Each number is 128 + 24 x the weight over the matrix's rms, rounded and kept within 0 to 255. Layers, rows and columns count from 0. Numbers have three digits each.

# layer 10 MLP up, 1792x448, rms 0.0878, rows 792-898, columns 64-127
205119113141140147157156184135090133148106098140103119139155177198155156120180118167101122127175094101056117177077165107124158106035152174194136153109131087183100124146122181160148134208112136
122164114176079138099137123083128147108134114114150130123135149125130158107123136169137129174131102184087136132150088164126055136104145166081091115125146157101091154075102136193094158131138130
117158075140109066158137123121115144129124138115104139151130082146096131141134147093111147140127099135107120166110060181103144160127162121147122110132116116168151146173127167153124124127146127
112172105094058116114077136152052131141098098135133123144147094130121105135137162111109158132128107148107108119133137162025103129189117116109152134133099145107098112110141148113093108158113088
124123188130142122127134095158121119128112144142171146147160099114154136135097107142130100125089097159124124102152142150142148170134106142083112127122082106116129126174123135123109104120087150
082094128129073099105179169116102175137108120144086121132082100105110133131115145157114133118143121128089106101136123152111118146143140175060128136103102108079114154104095170094129101122151133
130157062126154158145118088139169144151128126125113124149083136154134169090152084104150138136134138095135105122166121159152145156196124143127161118144134153157123142117107156126114123121119091
125109105106108125087144120115161117101078135091060130146110169114156109159129147134116148104127109115148180102117139136133150121120117135132145115114142150125137091140139116115094150118101153
149136142131131198148163153104096151149100136130108118088171124172136099139156120090133126143135154154118107112141126156132143089162092151143137158214135128174097166147166125106164128165154127
120152135123152071137142123126148119109120132110119127110106103148128109148124130160178164122119102146149132121161159126110161081159087128205174157106139126170153124114146101131145141121149133
135162097143096111108144122103101123158132147153109158147149133132050153122091142094132093155095122118106116105118127122089115056121100144107159126133125105153135062102125159100120115129139125
126126124110137092130113143161074120173113127104099128107104100126101157135150156121175162115150131118133091121132162194149101155140108129084136146147104145120116132125141146144162116126131135
157146143101135147113138111111111187122124154114150104118153103151077174097108163157164133177134143167113113150131150141074126129142106119116176100105132163164193144128105183096147132136133146
147147126183110190123130091138128136148108182119177123134130113155166110115137101150159084098163082131174139167100091104125140140156141147127143187133104144110156161091154147110138158114137107
118112104121069147138147152145143107154102130119136083138105109114097115111192113113092138140111104097080126140148112123140123141165141125130097175121094190126126113134171144135142125151122128
137169134174092192113136147139162177132153144130131115203186154110102134102135146116143139124114127127157212123116117187127118102173141117168170144144154087135110125158135185135116111137131126
116125112100148133097131093095064157126124110094149114101132097117119136115144147123119094113106141160145134091104116126106092123143095114131147079102144116137124144104114105135130120129124125
130126133131116120133121143154111130105127113121117111167109099125133103066142158110170149179144110094121123135090135107072165145123120129135091159123101134124145131114111114158115133154082114
080129150113072146116080117143123103110121128150161092109122147135118148138081112109095161131140128143102124124089133109141167136162139153126128118117104165124133107125140123113130082130141135
138116121141115105113112109127117125140129149068130139113134133168102103103131101115095147182115123143120124150148117145147163121128112141119149129115096082076127136123114158134105112128156087
117099116129046165135130148111103089149102153129104141101137116120115104153115154145148131108135082127087166129153149126111150110083123148164173112154109119141123135086112105095193126089119078
086139139095068104107128105140124098108133149144138101124139092174144088110102130079165123127155146099091122174174139137106103144130118148110127125117140131113193140082144107124145143132106124
159123132171103097080146083166081198137151125125129118164088146098138177177083168117102076133138103104151173103134095118111158086120084164125132139177103139119159161130158093123122161094122147
111098140107103114096145148121108127129127172109156101114086117115133186080126131134138162109120145092134123117104176168131156117134152133088148170119124167133132132143141112166147128149125142
100120116061163113147092160100113114116143135126160134095155110078114118151142098127081147098108174119123133180120126126166131120129119152112178137109143099122135089098132106080120107090153152
126146150088148120078151144093092107135128126127084100165143123150150118128099127127111151140133107076146125131106167075142139104127110136127095155108124150127115171115117091101113131113150111
133128110135125160081138139126103129137136147136140123116143158138094111121155081126094168134133142137107122111119167115134122122110143149175127162102125156169110129106144160119129127082109107
109150097130080081095163114109111142125151126120085120121115138152168146100165114140115104132124161144117119132139121140109142122099115121167133155160136162103096076111123108087137108093153124
135117154114095172104140153142112124123107110143112094140122167163116149096144143145124128141133113121100181075123149140157110116119132104136122182121132130154113089138148116098119088134123108
140096126100138118155124128132117111138068113114194125098133106145144136158144141186155113162135118130103185149112157157128108104135162089158159138138076137117125165152145108129171148149135145
132105125129093082160132167121111098115103137121150101156086139151112110140160119127082119099065105100127133104139152110177139109113076103149125175138120123152103109094156131095091128114138115
158087083076071152157162136096128170116172131140146088153175117191124157121126183137136103109125147120106181131155126107108083132122154140189144105138173167130121155172151136165137082097099156
109114157114095103150102178078110142163156087150141137130140112142133126144167133087120142122122115087163131122153113136130067086144141187139088167170161129137150122188154099165160108113140131
077119109126156099147184137124161079105170142151109148125124133148131142174109117110118153135110136120168114089132127102158111144108112175116142142114121130184155107121108155104110144153153157
105145169154124095131195136150148138163134119123129125170153127137147140148125142129092170135113140142136090130182115167160133149104110146102103127169153099159185128132140170148115126152104104
106133122132109105143127119149146097092125164117116143148094108122138155129113121169133139116160103088124110110110118123140113117162107118115156132125118151153113113126118100105106145141116119
134141174119142147087139111136095128099093138127114177151128128137070128175126144149119121137122175099088179105113102163086110131184150171129160145129102117130189148104139119153134124147154124
111114093118113155090115128132082138143138109133119140099122130130135128129120136136104162106108134094100115145131085112119123109119094114124121108133118093111149127096110117079113077151141152
110151129117113147140124132138102164157168137082132123153184134127163153143173135122142158137115120155156166145110129155127080096147077138124114167111109103117150148113141174122109138116132152
121155118170132153129180146143092165153136097166109121152134140112121103142120143152113122139144151152117170120129123160164146125111142116152173136173163115146168091133149127142089166170130151
114120162122125119130167144111109137112081127140147127113146165148088124142074117137112155126169158112120171144139132090153115120104137096106116117132130149109122107132149127137123127129128122
052159107077172151125144102119144162126155136119125144096162161195155118165107149139126119172161125133135129143135112196139168091100138145095145103145134134192147114150092147123120143113118093
168101100160110113162143139134160100134151141161109157098101138153116117130128162170114114154120159128132106158114140097120146125157188106155119120123180113108135148125134135120130105117161136
106134131200112137149131101130109083153125117108118137108133104106170108113123172077108152054141121145095144081122125122131128125112138171145087169111074144125138148127092123135113104115112143
161126165129147133149149130134123088126105135128096092152128102135155127141118120138126149129099146168153103107132142093132150084140123159174104127156129127125108102120134140130146114139124108
157127157145104096140154081142153090120105136116097148155160105140121120079097132103146137135107091136115161126107111147146115124175156121113142164131094122115126106131115076120159153110117123
128124113134120137115158110107124131137130124089106108146104092082102091163158093114100137092148128124114107138129164109166103145094139106146135119138116153121087097107068184132074111126093118
128172147122108111133141136143127119122137108143170178150100125185156126126145129124127122115147112099124084128149103104132105110141124147125115067137125132130154181093130123126110127104145121
116141118084121124121159131141127150112129112161128143162155111141161139161131119126168127118127108131140104157084153155126130136150142176108141082118097133152145095114145125131136118130147126
089120120127132149143130130111138150092122155144143135113127105113122163124128124159193112103098151138134130148110132115126136136134088143102137133108131091129126139102131119114148137112115099
078110147163068141112147132189128115127163149098129146135154137095128105130103118139101121118135102111179117107129140136124167109152141102109123123120117129113164127114116109117098132171114112
128146094109083138115137128120157178161149124134156136113094140079100171113143101110098150166149123138147144075151077118104168113127127092099120151104110080127184140148108117134149105177146126
094125101097092132143138083092135154144106127128114142125109141095136110134126116157151144092110111075116130121152161101111101097133147141113102141077107151137103144148108109109106149127136096
128118138129107154092156100165158142106093136139147131089125126120097145119121160108146102104085101161140095133129125123126107087113140143107137118089150118126146144108137091115115149156135137
142152131097133126120160130134091136146124123117147110154106134107105122111145133138136129161131104112161160158120133149113143081169147119124134144159142090135135158114171135129118122119124113
122116134144085131121114151110118160110124109137114191132134071161129121113141143113086123110133139137143139140138118128095144108129133112132098111077171138129117131047122108115101146113094133
111122137103160077138143117151185136107144160140187106117132150107116119102170150143147116124131133147123103075157102170133108164143103127127086086089126102150102134127133122123178102148176115
130118106133148121121134139118099134120105146102127134119108113141154118118141118153102162131078119118120089119131114138166074124133166096112109121176143101155129154116073153118166087104129083
104157157103142143093115128116109135089112095128114116099139119097147153097105116079109117086152158076124140071114118090082123112138081099092119139129104130088146141134097138119089114142115174
123114155159134115103119129096123127134114130093134162161143096128118169102142114128135123098153146096126180141126138154138136128101143118134132138144160151114130111101145102123146129128132101
131143142113123101121143119134119121110121126131114142126097155159123129118127102148107146154141107125133139114102151160133112126161174104150137104143119118137158107102116128132103144176094163
143136120140122131112118142116163105128164118131111140118160104127132099135144150131113127135128107140117107142112116115121094111140128145151113141126165088118111132117150147111128156141111134
136119109161139156131141154154177146109127138161152143175128105074139172127130128136143126156137133132117151168114140089098117160123166148137128141129081125114126140197148115116094140148117129
122141136098133094136114101123178127086100160123127117155128144132096118151165129157138117141120168133134133138123084054156106097130139138147137186171123101108136131106094077127130127166082135
077128137086130110158145104117123154197139105107141151134159119147152139103100107157100140147120129119122108147118135120139125084159132101134124150166114110096115146108057131100125145115147110
128119128107101161178114145113159158133111125107122132120144138166114144099178160080120148101152133134124109101125126134072122162166167139146137135145150141118131110124136093079115137133132146
125135137156121143156114143135112129145092138135134107133123125133131168144151137133146124143131126132100104109122156150108171095124114136107103152145079139101148116146125138144151156119119134
141120143120094114151163148096083144136131126113154168169161127138105158118120127112118158165109118104148101140109100104115149113179079149157124088119135151136131129128138110126108115090131123
104106150101138128121148130107143138145165112100151123172101112127130129134133142129095118163090117116161127130122157103152127140133148123112133135157170150132131133122131160139136117108134107
163097128095129119127141091119148146139153155094110124101119109140133151101129116106126159162141131131121105131127129140149183155119100124126111135152115111098131122121137125113119090131115095
114169122130136163134153135108129170126183159158138151143119126150125139151142140142122130162143110121074103139199147150121128102142130150153163143094130138143157167065167138104089133170170108
122114105137148129118148137127102130095161141093158139126105120129126140156108113155127165153160126153179133161082135092129105130125098090137135104131131176093141149098145134156148132138139111
134124090145156105135120136112123133128164125095124110104084128117112127132166100103089105126136104156122153124137157110156107120139131120120150152126132170128129144140137129133114105052092141
108098124143070112114145147143096150109160135121096101187067124103113139127115175118149084106154151123106110129100141105129117098128126109143115102075102128126076096106139119102137112127115147
107123164147084151156166174163154133140147130125121167205153090143102118105119168118103121141133120158132131191133125158128096111166102136132109130115165154125130166152153109091131108141125146
116117118144119123121167081129113134115118119155148138144130098152086142099156111134122136082115139088148168094129169135170174074140100151153185126137132149130116107110106147121135142143128181
173162126150140156108141143191112190125129136122140141122143103156145194151117135146140153151125111109146123139108183096127102103172112132122139121107108095120144144126114107129118116189161122
108156161165097112121138139080102132190105119143132166113114133116139140128113124091130168088167157122133117129154126157143091164114135151130166122162169112134102118134134130121132128089062130
141117148156102145151162170126160129133149151146097128086127123139118131178110160105115142108142091168106133144169132124148122133168153104097085188107152183112172118109151141072169135076111151
145121137087142133121130131135116138133130116144132153164145143148114132100131118131118139096138159100124142130191129145086128094068132134088150120120142154142101143140114113123184092107151125
149145104135163139114121141127149134109149130112104139120170130084066138084128132100128157164096119130154117143139098110138152121128151150119118146145104192117100110076149137169105100151142136
132118125137136147127105110144147139118088081128159098151122120106092141106162109096116150093150104128082082135123102138126105112118134174152135115130141103119114176171099133122145121157109130
118171151125120133117117129131090138167101115171113118131108152126103098097172107121176132135122106153136160121111156130142153154085125141150163146155104117128098125156121101102126139122151131
147186150113113128156082158116076146127154179151135117111159107117122192126134132164154182151136195103144178134117144130105125113166110123094139175124173124159152128157134140124126121139128174
119099128144097142111197069130079113108113145150152109151096156106145152136146137122126122146114144126130179134119136113120133116096091103122135124158140119127152096140087151158127141115114158
119109111124130090083126140081111144138155140154110162101164097153108132112126111095151134084167095122148105112098107145104105093095158130149140135127150148127126147135113113119150093092137136
123184112136179168149101101118144137155134116115153139153153147135134150133133107098147139139111135111114098132155117156173140119159149142146166156120133140089131151127083102174114090124155153
094083148114137127149121156132116137117096104141153157150108116131090117126114095123118129111115148119139120130110137135138130145133102131107147173116141156168126107124118140124171117130145160
136105153136112163131105128118151092131121177145162111137138164158151144141093142138124138113146150113083110143129151120090071068106138128158122120172180133157132131137143135134106179086140160
131136134173127121158158168097166117136127193145124155153154116136139169139140115154119121084140127082124118124109131133104142116138163180120195130161147119140113105161092174079098180123125162
136130160102109091140160132130122131139162153106120137103129118162108118122137114103156161104149106097168148132115113168126178181171090084130139133173148122081099156129135085122130128124081139
117149083132117131102129140136130106108144094122120123137126099127140109105171126154102103127121156092114153141116156134091134086103119139124147103144127134133131137116114135132131164098117110
141129122146184121167143157144139133121118111157114108094113125153117153127146096163140104104179142131101124154151121149111120137076151128179117132154148180112127140138164141129157117126110119
169159159150142118140122150108112150155118145117155148123119147106152151158143122113105103122138146120152140124149137133136113147164088108136145110123148113059111173118174133168122095101122147
147136182105101098081138128120093106131102121149143135112122124133121130125117113144143089133150155130094175124142183115106105053105109146120062151162128115175119183148139185115134107106184156
130138149107119132096110120091120113144111179086113104137135141114128136139144151100119135097112101139091124131119122126118162134114149103094166118106120132143143155090103128118112106138143105
148147110141101121063151131123095156164112121103091119117135122161141143128075135114134160100111171164096107152124094142159154084139155120105127163077116109144136158115108131144162121140097152
076128138115125093114111116129124153098143138102137078129115118157139125130105099164119128127111131157118105086144145170095118117107162132156140157135145130107143109119162117133145141120133099
110074089132124149168117098139157132093139137098129094103144108117094105183106107154116183131104105120179137125113083113159173131142134102113137128122169132105145107173093141141110147117133123
150133107113134123133102121112144139127133142108141128116118119122100113106142086114091082150141122162107163095151095083141100074123120127147124145163133146153148099093136138105105109182119112
142143131118130119120173127138140112138135132114128137180101106138087072138139053168118151146108125106153082104105143134125150149082152152119160125117124154153130125157149130130135137177135138
102110143096124146129100157133121121123125116166100160107128113099113086116115130136136143133155199119122101127115136106122104140175152132110113158090107136123137139132120108088117126143108158
150125126124097152141055133101129101130118124129179178148132092147139143117117121145102166104209142134088132111153136159125145147128122098096106081123138066110121108101116114132134118134134140
127115092135133144135159167132136122160129122111134130146129110128135111107141116153137131102221107100077127158142145157151145135140144115170150102120138115131147106143138128099118075117137111
136135138127103147127148158057143128135126083109111104152151089119159165142115115132083164134159139132096128138178122146135098110162140152092113112159163148103117142173126135129082123114089120
124139124127140110157169142076186117128132143118119114129144142157108124127147153122132130132108114124143150126171096135129116133166117122164106128107076141100109148131110119140170130147129116
143146166127120165143147109140134135125122108139116105131090103166130185131104097140123165128129169136126174148164138142158116158115140122116101135149191122135167156128136118105117105149122127
# layer 10 MLP down (transposed), 1792x448, rms 0.098, rows 792-898, columns 64-127
118098132116101133115140137138131165129110105123108077116139115120127130117123087139133115087096117119093111140096128124107139095091105101134113107148135124150134111149124170113146123122087127
136095140106116137108156090123124122148115122115158129080091137121110136138117079132150141097140133151147170117156100144104128097094150132122111148123143188149140164124140121100152133116086160
125113101103094127143140201195142120156166158176072159162155182092099158131089104104114132128115130144137125127096103122120133146119156145111137178127128118088149132142118146127128153152103155
140110147129144113117103129108121102120168092176141153100126135150179155152162101099116110125117131159115111197169104100111122205133162139122179149115126083157162135170092115152095141139103139
105138161114165121163103164173139105167159113096127084175139139129121168150113174130106122081099158131116137139126134118086139133146122132110151095169134143146114163119137111148141180132148158
121164102149147145121123127120116132129079147124099133149184135120184156138135151101126087163138115086113160110125175091191128147139146117169149117122128154122136122106104105120159167107169139
121121100129123138121140102151162164121153097152120122147128094130130167166133132143147147151111148139131121148133143133147149149119112160135138079134173187114107163123138126110132136043109100
140076184145164111192133155128122159089204104116149147116156163114138123081115154107134150126119135124112100137081164145110120156153122132129110126168091120127134110135138158116122169101103148
104125136154150140137129140131146128149127121129119111084145141141164127133157104108112119145111148167161150149136134098145150143127109178124112123148101117138124125127091106085116107138117143
103148141120120126134139121140147145159145082122144129134165145138145145143138107163146158134111104105134143138137121122125144106159115149124135142148159124145112130118156095116071141119156165
085144074129138142140156139074098117146147124126194133128123131119098110113151139131109138109133156084102095145130122123133104127157165151151149080168134150179096117146104150164100124135166138
156088154136111129144144136147103107157151117150149139108145107110133126122124146131134154149105155134177124117112115131127134104150134134111119137134174128093120112131151157151143120137126093
146153142148148143136120137170106121139164131124132115147121114119119175060119159157152158154135108150134136115138115144129134134112095137121097130131133116115100139146137163139143102126122120
140117121135116132144151156136157166138102145164143144128204111118163164182159091142141098080191133150163119143096107115140147122110156115137106145132120156138124135132132113158120124101121144
134118161138154149125082165166161105108143157131111094144181150140154156115119118132127126142111142139102111123114104118134121121093138086124148138155136085096135137153097092127157137122116115
115132114164105130174099157148138104167129136154102101124109097129131152169099158168131183139152160115144091156115141045150167118166159140137136184139057147146140157133168144176171135097129153
185116141157100129161104132120154080093175142128171135165153151128095128096099137146128114144133133153131118125147097105149131117120095179137141187118120114091134160150123045101100111148145105
122156097133133095127117111101110121144111130132126113163172113156188156132143117178131152099159081143121113143127131169144120110118085116118122103091126140115118121147147122129108186128139139
152142152141107085132112151126103093115136146176115172173106135096147116126104150139092145132162128116112152157094145115158082112096126094126083142158121112126122147147117099111126143105118132
090115168141125118156110155122142104153144099140126103118149094128132104069108115136149126110125139131190125129124114105159087136152104120167109154150130139116116126147169154118159122123175137
161143133164127093121126152126140118164141078167101110126153162115139140122117127177120126128129155154128131151141099142132142158143135111097149149150138148179156113110088142124136138122069147
114141139140081113153150148127115115161099143097147109174132170099112131143163178130110112140138112122122169113140179144136115115154118128167117150165153162143143126120125113156124086110158087
158171117162112123133161147104098075096136122144108148196114100104123111113124100108151077167105116106128098116117111152105114128093099170132123169089144144107138097129106094155143127063091170
151116135138158112154150144100105084099170099081136154177132144159111120204110124162139169145177149158097117138120101145123125104163114112142100127148165157161114145179124106113136166076138138
142097157159111168145112177074130152129169117123094161113146153127106137162111113117124140158163094147122136151078140150175101118129134157100127110101132149116115132149137130143149107111100091
151101154113131146094154140147104122114132153137148159144153147106104182154112109108154122138130128161186130116122147155128167147098132105138111150149099105115117153142149099139137133170170138
139094078154139137134154140162141120130152128111146104124125135131107129125156099155097173175157124159117076175144131115137162121131124115090112099133118160120123099115149121147105157110129079
135079163135149116103141124136119125123131138126162167047135109148120133151134169133123145111128148137097141098113118130152143127138126157133100105131129141146121124156126097130120147123125122
097134100120116112137133109156142121141176132133140100156108139098106120166127161138156141115114146116117139159129136124152157164145114118119101158122145152147125083169130103139128129107134088
149142139129131125134118138120163131120138131107102139159115147108128103137120120101101103115111131104153133136134106101098139099082129137086117128144132109123132099129117117112126120111169132
144113123134110150165111188196117122117106089131170091137116155093151152173144140076127102125143152172149103129110141152146103113145119145095101103142156126135151142140134116125141141136104138
142105096135130118109091127113102102097171165111170122118150116077185140149114120131134115169130117177089151125153146129113118097168125166165123196138138173138100143133124107136079146114136169
129144130100102129147103142117156128162133116097111147141137163135127171143145127120130116128138119133107128141160135121143120165113147146090097130123136127113161161146121134176165146084121115
119133118141138100123180155157178133171145126144116115140147122115110128146103116138112129089070137115120148110186124138097131186121172118100133142144118116124119127137146108129096149150169124
125143163116122123113154104143171136143114120124107143135140174114141186136172165154176140140138138116116131116113112104150101169120148168112161146142118132139124135149102093148113147112170155
134168182149114127111073151140137118133096155112157144133139152140127136124114151105115115121153144163126146105130125118125164128154107137157106075175154094156140125125152135192127156104165087
121110155164191190132164137149126142134133155127134155111130081128137126124151150112149142161110165118134138077117124176144143104192165088143187133112070099135129062125155156107133134122137143
102155143104108120176128137097169142099103149142136153131077138151147146127170143110138074117118115124165113112094131146140153117131162149090142170129132155159127148114098108085167170149073124
143109119179134132130142120117108119139106167157139122152087107152118140135138124107133107159133135119108134149118114120112159099142138116115133106119142138121096150161127201125121139136111151
158089119142147123136141130155143137111122120137149065079121131136101145152119125155128141102104154142149130116117137098096125142145141103130154141143105128148136095162095127086154141141094062
121130141143149124131125117129074101193132121137144108143156168112120113119146136152156104134121125122137158135090133199146146113140077128162135136144136097158098139131118121083076122109122167
092127168087145168109110143141086112164172130109145140117127128137139106155177139141127103137150128111138143138165145117074146182080171150110094134135112148115100133163161113131135147152124093
143138129140112148131138146125133136127134121146131165198123115145145149172155113142137151087140107105147115150165143139137149134094141111144148191113167161156126121079142097149144119128097119
146086123150144147118163102160134145138133122159151141117155129150147095141104145136123172117120148168125126149124118133118121134137124121160091134106117118144066124152139123106141172125151099
197123138165169164098075161111151126117123091118145142164118128183099165119140121160109132162123135184152102109125146156158136125151104130104140115123121172116134121123148122135165145111123117
116109135135159174158127136163088134137158133104139133131147141148155129116147141129084086141104107139116136153132156083151126141133132110148112132166143135121158129122124126134091125098147154
107134134117128154142110102158181138158107121142155160169135129119157127164112122116170125097166130129134129142148134173134163143129080122125137139133105134132106105139155133120168093097142106
121140142110135117116148172163115114137120133152142099099118134093112166165113135164147153167106161104122118110116133117095130156123074140121140121112152107147103084118112048164130132107127105
174116127140107109164139135170183091134102100151123098135155100122140127117158081152157132125139124118158149133127137114086094164099149095162148162191149150137125124127120114090181126145112104
147151152109144127176081080167112154166133106089186157092114137130130120127120129114140137127135137156121110139150133120151130150163113096120144135134130135125140133114154161141119136129084090
110139077102076072152120151129138128133165138154130082096137128168095114154147086105083123115128138110095141141109122114157125127139089122128131155137137117139157149089131099118188141110147117
134115165123146105130127147118141078136135143125111163155145120134118112134137166130128168113154120112094140170130153119085114146124146120153106126140121134122106127155126136170128146147166167
127150154117126140105121152157102127106118133105107144137123140097208117163084133172141167137145152182138115097119148135134159194159184168128166158116103093170097094162147067160151156171130124
131146149151154108111168155109134089097124159130080135112132105151086175125157093129142096149176092098131157152091107124146129144142136121129086099087108171124133180164129109115098132152146162
106087089169166098114114083114108162144155140124124112104143124107104111173144157142129112105136151125114167104144118125142140095135133118117139092088117080108114120120123151119118133126126151
168134104168149101083104149131177101120145123138132127138159101177164086094150115120097185147133107159126128121142202083116098131059107162086150108165154144104107132125172144120164088112140137
101112106139114156115150169160098164120138120151101114128136119165158104147138132125163142148134110115138134131133165130128132105162111127110084138134132121145124114138130214150104164143176134
087154146102114100120114118134178120140107161101148151126070122089119135147157133110167138132127126150109143132145159152077119121119135188090127136075146171133128114150136129108117149141089128
128161114179150124137117107144127153183146130114104099093145139130093126118123119130175112138135127090132133127142161105131118140111138116129145110130137122112102109124190128133137153113153127
097138117152121148145122203142146137161182130101117105122150153118123162142148142149155139125124162163115148160130122084121126147118143159155096124170139109133124106204118051139082119124159126
167087105151136099120140125135129142163124159084144138135145127133081143129177121110130114141130146118159157168118128145131143136121142143110085147145119111167139096138136082175152095102127119
148103117151190084141142155102163096120113131112138162150121118145119104101087141096135113126099120092104125144129126075095149150131078165156113127115166105132103088109144092125143130144141104
146157149127135138150156143205155103118107077176196126112132157082150133131141165140123134144096108152138111133088125160119114123148092121157168158184125110134165123165123118139122123123137100
092053138094159111125127140146129138108129096154121162130080125167099150110116173164119112146145123161161109069098107143168110152142109119095134129164083106099134156101105103094132160135115155
116170139126122125154121181114130210145148158162118123160139158106143151123102142125125114139122150154133100148124120159112144136156172169141131093123177153108113151133153105184149102135161114
129130134157120090110106117147108145140118107112140125140148117152109115141146118161149122131111127198119109145140134129090126143111107112193122134138147122147131099103139071110126119089179131
137115131152112110104155147112109158159112096137113114106117110126146150139126125154096118106116136135137151120120130149168133139157107144136129105122125145131151146127135141152108115140059125
091180119113121141117080140167147147137160127146096142161145147174137131209179127082104200163141146115172169156108142205104134122162152150121128131118161140157114107125151148144096112126070140
165149135127143086116144136130138153159114127120105119156097165094102129114157121148113119187107104144160091116142114079138153108148114159102082145132152113101134152149091135140067158095120084
084166160092116103133116155139123139105112130144133114102152161153130120141118119095117126138167156132091156118102151136138118133125140168111117140157134166087124137173107100137138116126149101
138095151130159120139177135135111158136144107136130150143123120142133131124151179112127124148093127142134138160142139135121131146108163134151121144158144103127113111153122101133079130112159132
139132131114104130141110160139112209149122125133151135103128152077169156086107117153159124135107097117091105096119148125166127067142169097112113136164180143165158151091146120153150155127149093
138159136155123135147116143104158131124155085125138093146134071150104126140164130163178151134140111099142098154156137102119141155165112102110178183115154143161108124152113185112130164124127126
158181140138189135114180111144177109109098146142150120108156122110147137129130113123146186136118105139122110163105099118161157131135124111098128104104145129157120101132115124109096115113146147
129175156127137119126112162176082100132128110115139123145136157094150113110134111142112140107128081129127121133133121131137162143102100130146150135119119115124051120122109134099137137180112145
079114153145132127135130137154111098054135142200103101107141132186127131118168156144125128141120138100110140164138164102147100136173142124093131118202130096143119106166077078120133137139097156
122129166170132150140137126168188103081096099132108164143102119082164134124133104126147132170085129114110116097132147134123118088131160135166114097155096114135102134103126148146101152157145145
135119070115134128123142132128164128079128112102140119111152110102102139134138147108111151148123146106141161131122129122119135106122112081167148100122118107126148126143119175141130124139164156
160102154161151171118136094109093112131142125122135094151142128088133152142090133113132147066139146133089153075147150119149118111115183154136171132168101148147093123139123150112127124125131165
114111128108151152121103134167139114085101151132084124150147191138109124108119145111134135167125123152152089132088128164153129168143134133122126135136107106132156113171108104125157152113092101
168135117166093131156130143150153165121139162179095126151128155100117105091109116115104140108128188124166095091126126110122099166106141139120138142159125135129143134135100106137108131157096162
080084113132139160125122141122165160084107165131108103156118152145129070151131152119141151124146123147099155083165126142108120108101122107157132138134130162093075092156147153126155130160133130
124140182088068131141081117167144122091165090138145116089211127163131136113155100154108138148161102130083155084140108114139095091141144119164097168170119110131130082136096073091095138106094093
203155169185101122153122135114165121117149130105150104107149144124193151136156151195146155152086136162134128131140106108153135174087086124137137133117136118142120107072144116137188102143104102
086135180142100134158136176124163174092140130145135150107129134152144154155125146129130106126152154136144144142125133111092118173104123138148121146129111128166118144172128098158129115136085106
132168135088162146147168140111150112131137147135123108139115115138107120125094087141138102152165099111135127134165121135134117151103139153183092136103141176147135109149084072151148097132121123
128153064165153066093151157131162121128161114103143100108135127136113182150141144142083064198124089151100092097085139137109116122133178090152130127122128123082100135114142134108085114142047162
149159103155100153127116104181133164115135142139133096125135128109163167105155085152143138171103129150102120104140135126123128138102118115138119141135122152139115163140152119112119150126121126
147125115135117120189144173180174146156184096107132100128170092144130113132066135084124154099159140122117144152144112100100146160140126150073105115143120112131088127106119105157123148125109157
183146142108166137153104165109098145180169189154108147123151143131148161146142122115128103136093095168139122123148112136159159153124096161170101148163124125104129112138168129134177138142125099
150085125109106128134153128073131141133148142149139143128149139136090104174164126139143156128132106115122141116144086125107099150112088097149116118140150130133117100138115081118090141142091115
156130139141155122123104135146081122120134101104107130139114138127139125121105124138153115110134087109093132144124137144119133119116121090117115104098145185115109142098126117114127102095125116
164182137107147162159144121117155135133179123121110118127144141142136101098121126098099129145127149157118148115129149156141163135139147136088140144137129083134141125183152135114119152104149118
114124135128127170111158144120100161143115113128151142098151142127137168112102086131151126118144140097117116104123166184128104134057118174164131131116116101129112141100121175096154150108107129
167139125131152110135139150145182153123132135116136126122150175129147124101140163111128144146111150157138114145133178115146141159095162106142164132141121114116120071128167074113130145088160122
130150120126147132131111165130204157100160108123146092138172152142141125102169165141133150095137124125142142178102099143096137152121121171113148164129152139133171162133091123138138153167130101
199124139133123136129161109139110139142129134138117153121132123126157133112117161138138141120142152158122134115152137120161095136145140141136137163114136155137083136107125125130101144134085135
112135179128135157124122121122122122145132190106108113082119127146157151141132115165163127149113111117103121119141101116155074180131139155128099122126145137164142171121112131134167124126144109
104097135121156075168134154145138084143136119133131153175120115130098102153111127137179109146141123145184173074122107134143144179151140156121156121167132118148170105171150146094132152158129170
133131150111200116127102134151128102101157109100145169145128127142180139129121113169135133148141098130154118103148117158145145120130124092145150160144146162158127151122168160096149128113143145
121115118158124130157129058127134120138167171129147119142127073148115092135150143129114156108110163132101129163128149134141163109134101157142156122119112090123177152154138109144176078140133138
099150135147129112146129159182108124094167110134117119158133107114100134117128166159120153146084134129118142117134150136135143137113136131129106117130122122127104144179100118134097140141123139
093124098130105136151122114119139135144156166117114123103116097054161126158119158127144127127117116138166109092067103086087129124114079134158158116124101108131142114167155080149126165144161148
144155119112145134137144098108107128096147141185118110113163160135137120115151104130088114091126183144138144159137099168133168129157089121150189113134106122134123106160143066137154109143149123
145126186146144140164139113146135126119157107145160134134172093108130097117110166134119158124148124102139164145137102096160127114123187085094128117075135133133139147134134121130145157084119110
124135110148109135139122178199136138097160123131124129123129118134136091138114147141125133140091138122118129153169119143144117154107119092160140142135179098129129130146134123120061155155115135
131114116119148112149164163125140115123058128116122119163128098170120089182142145155120156118105128099102103137109144130141115121169102133175113150106133106098175143135190064143115126157169134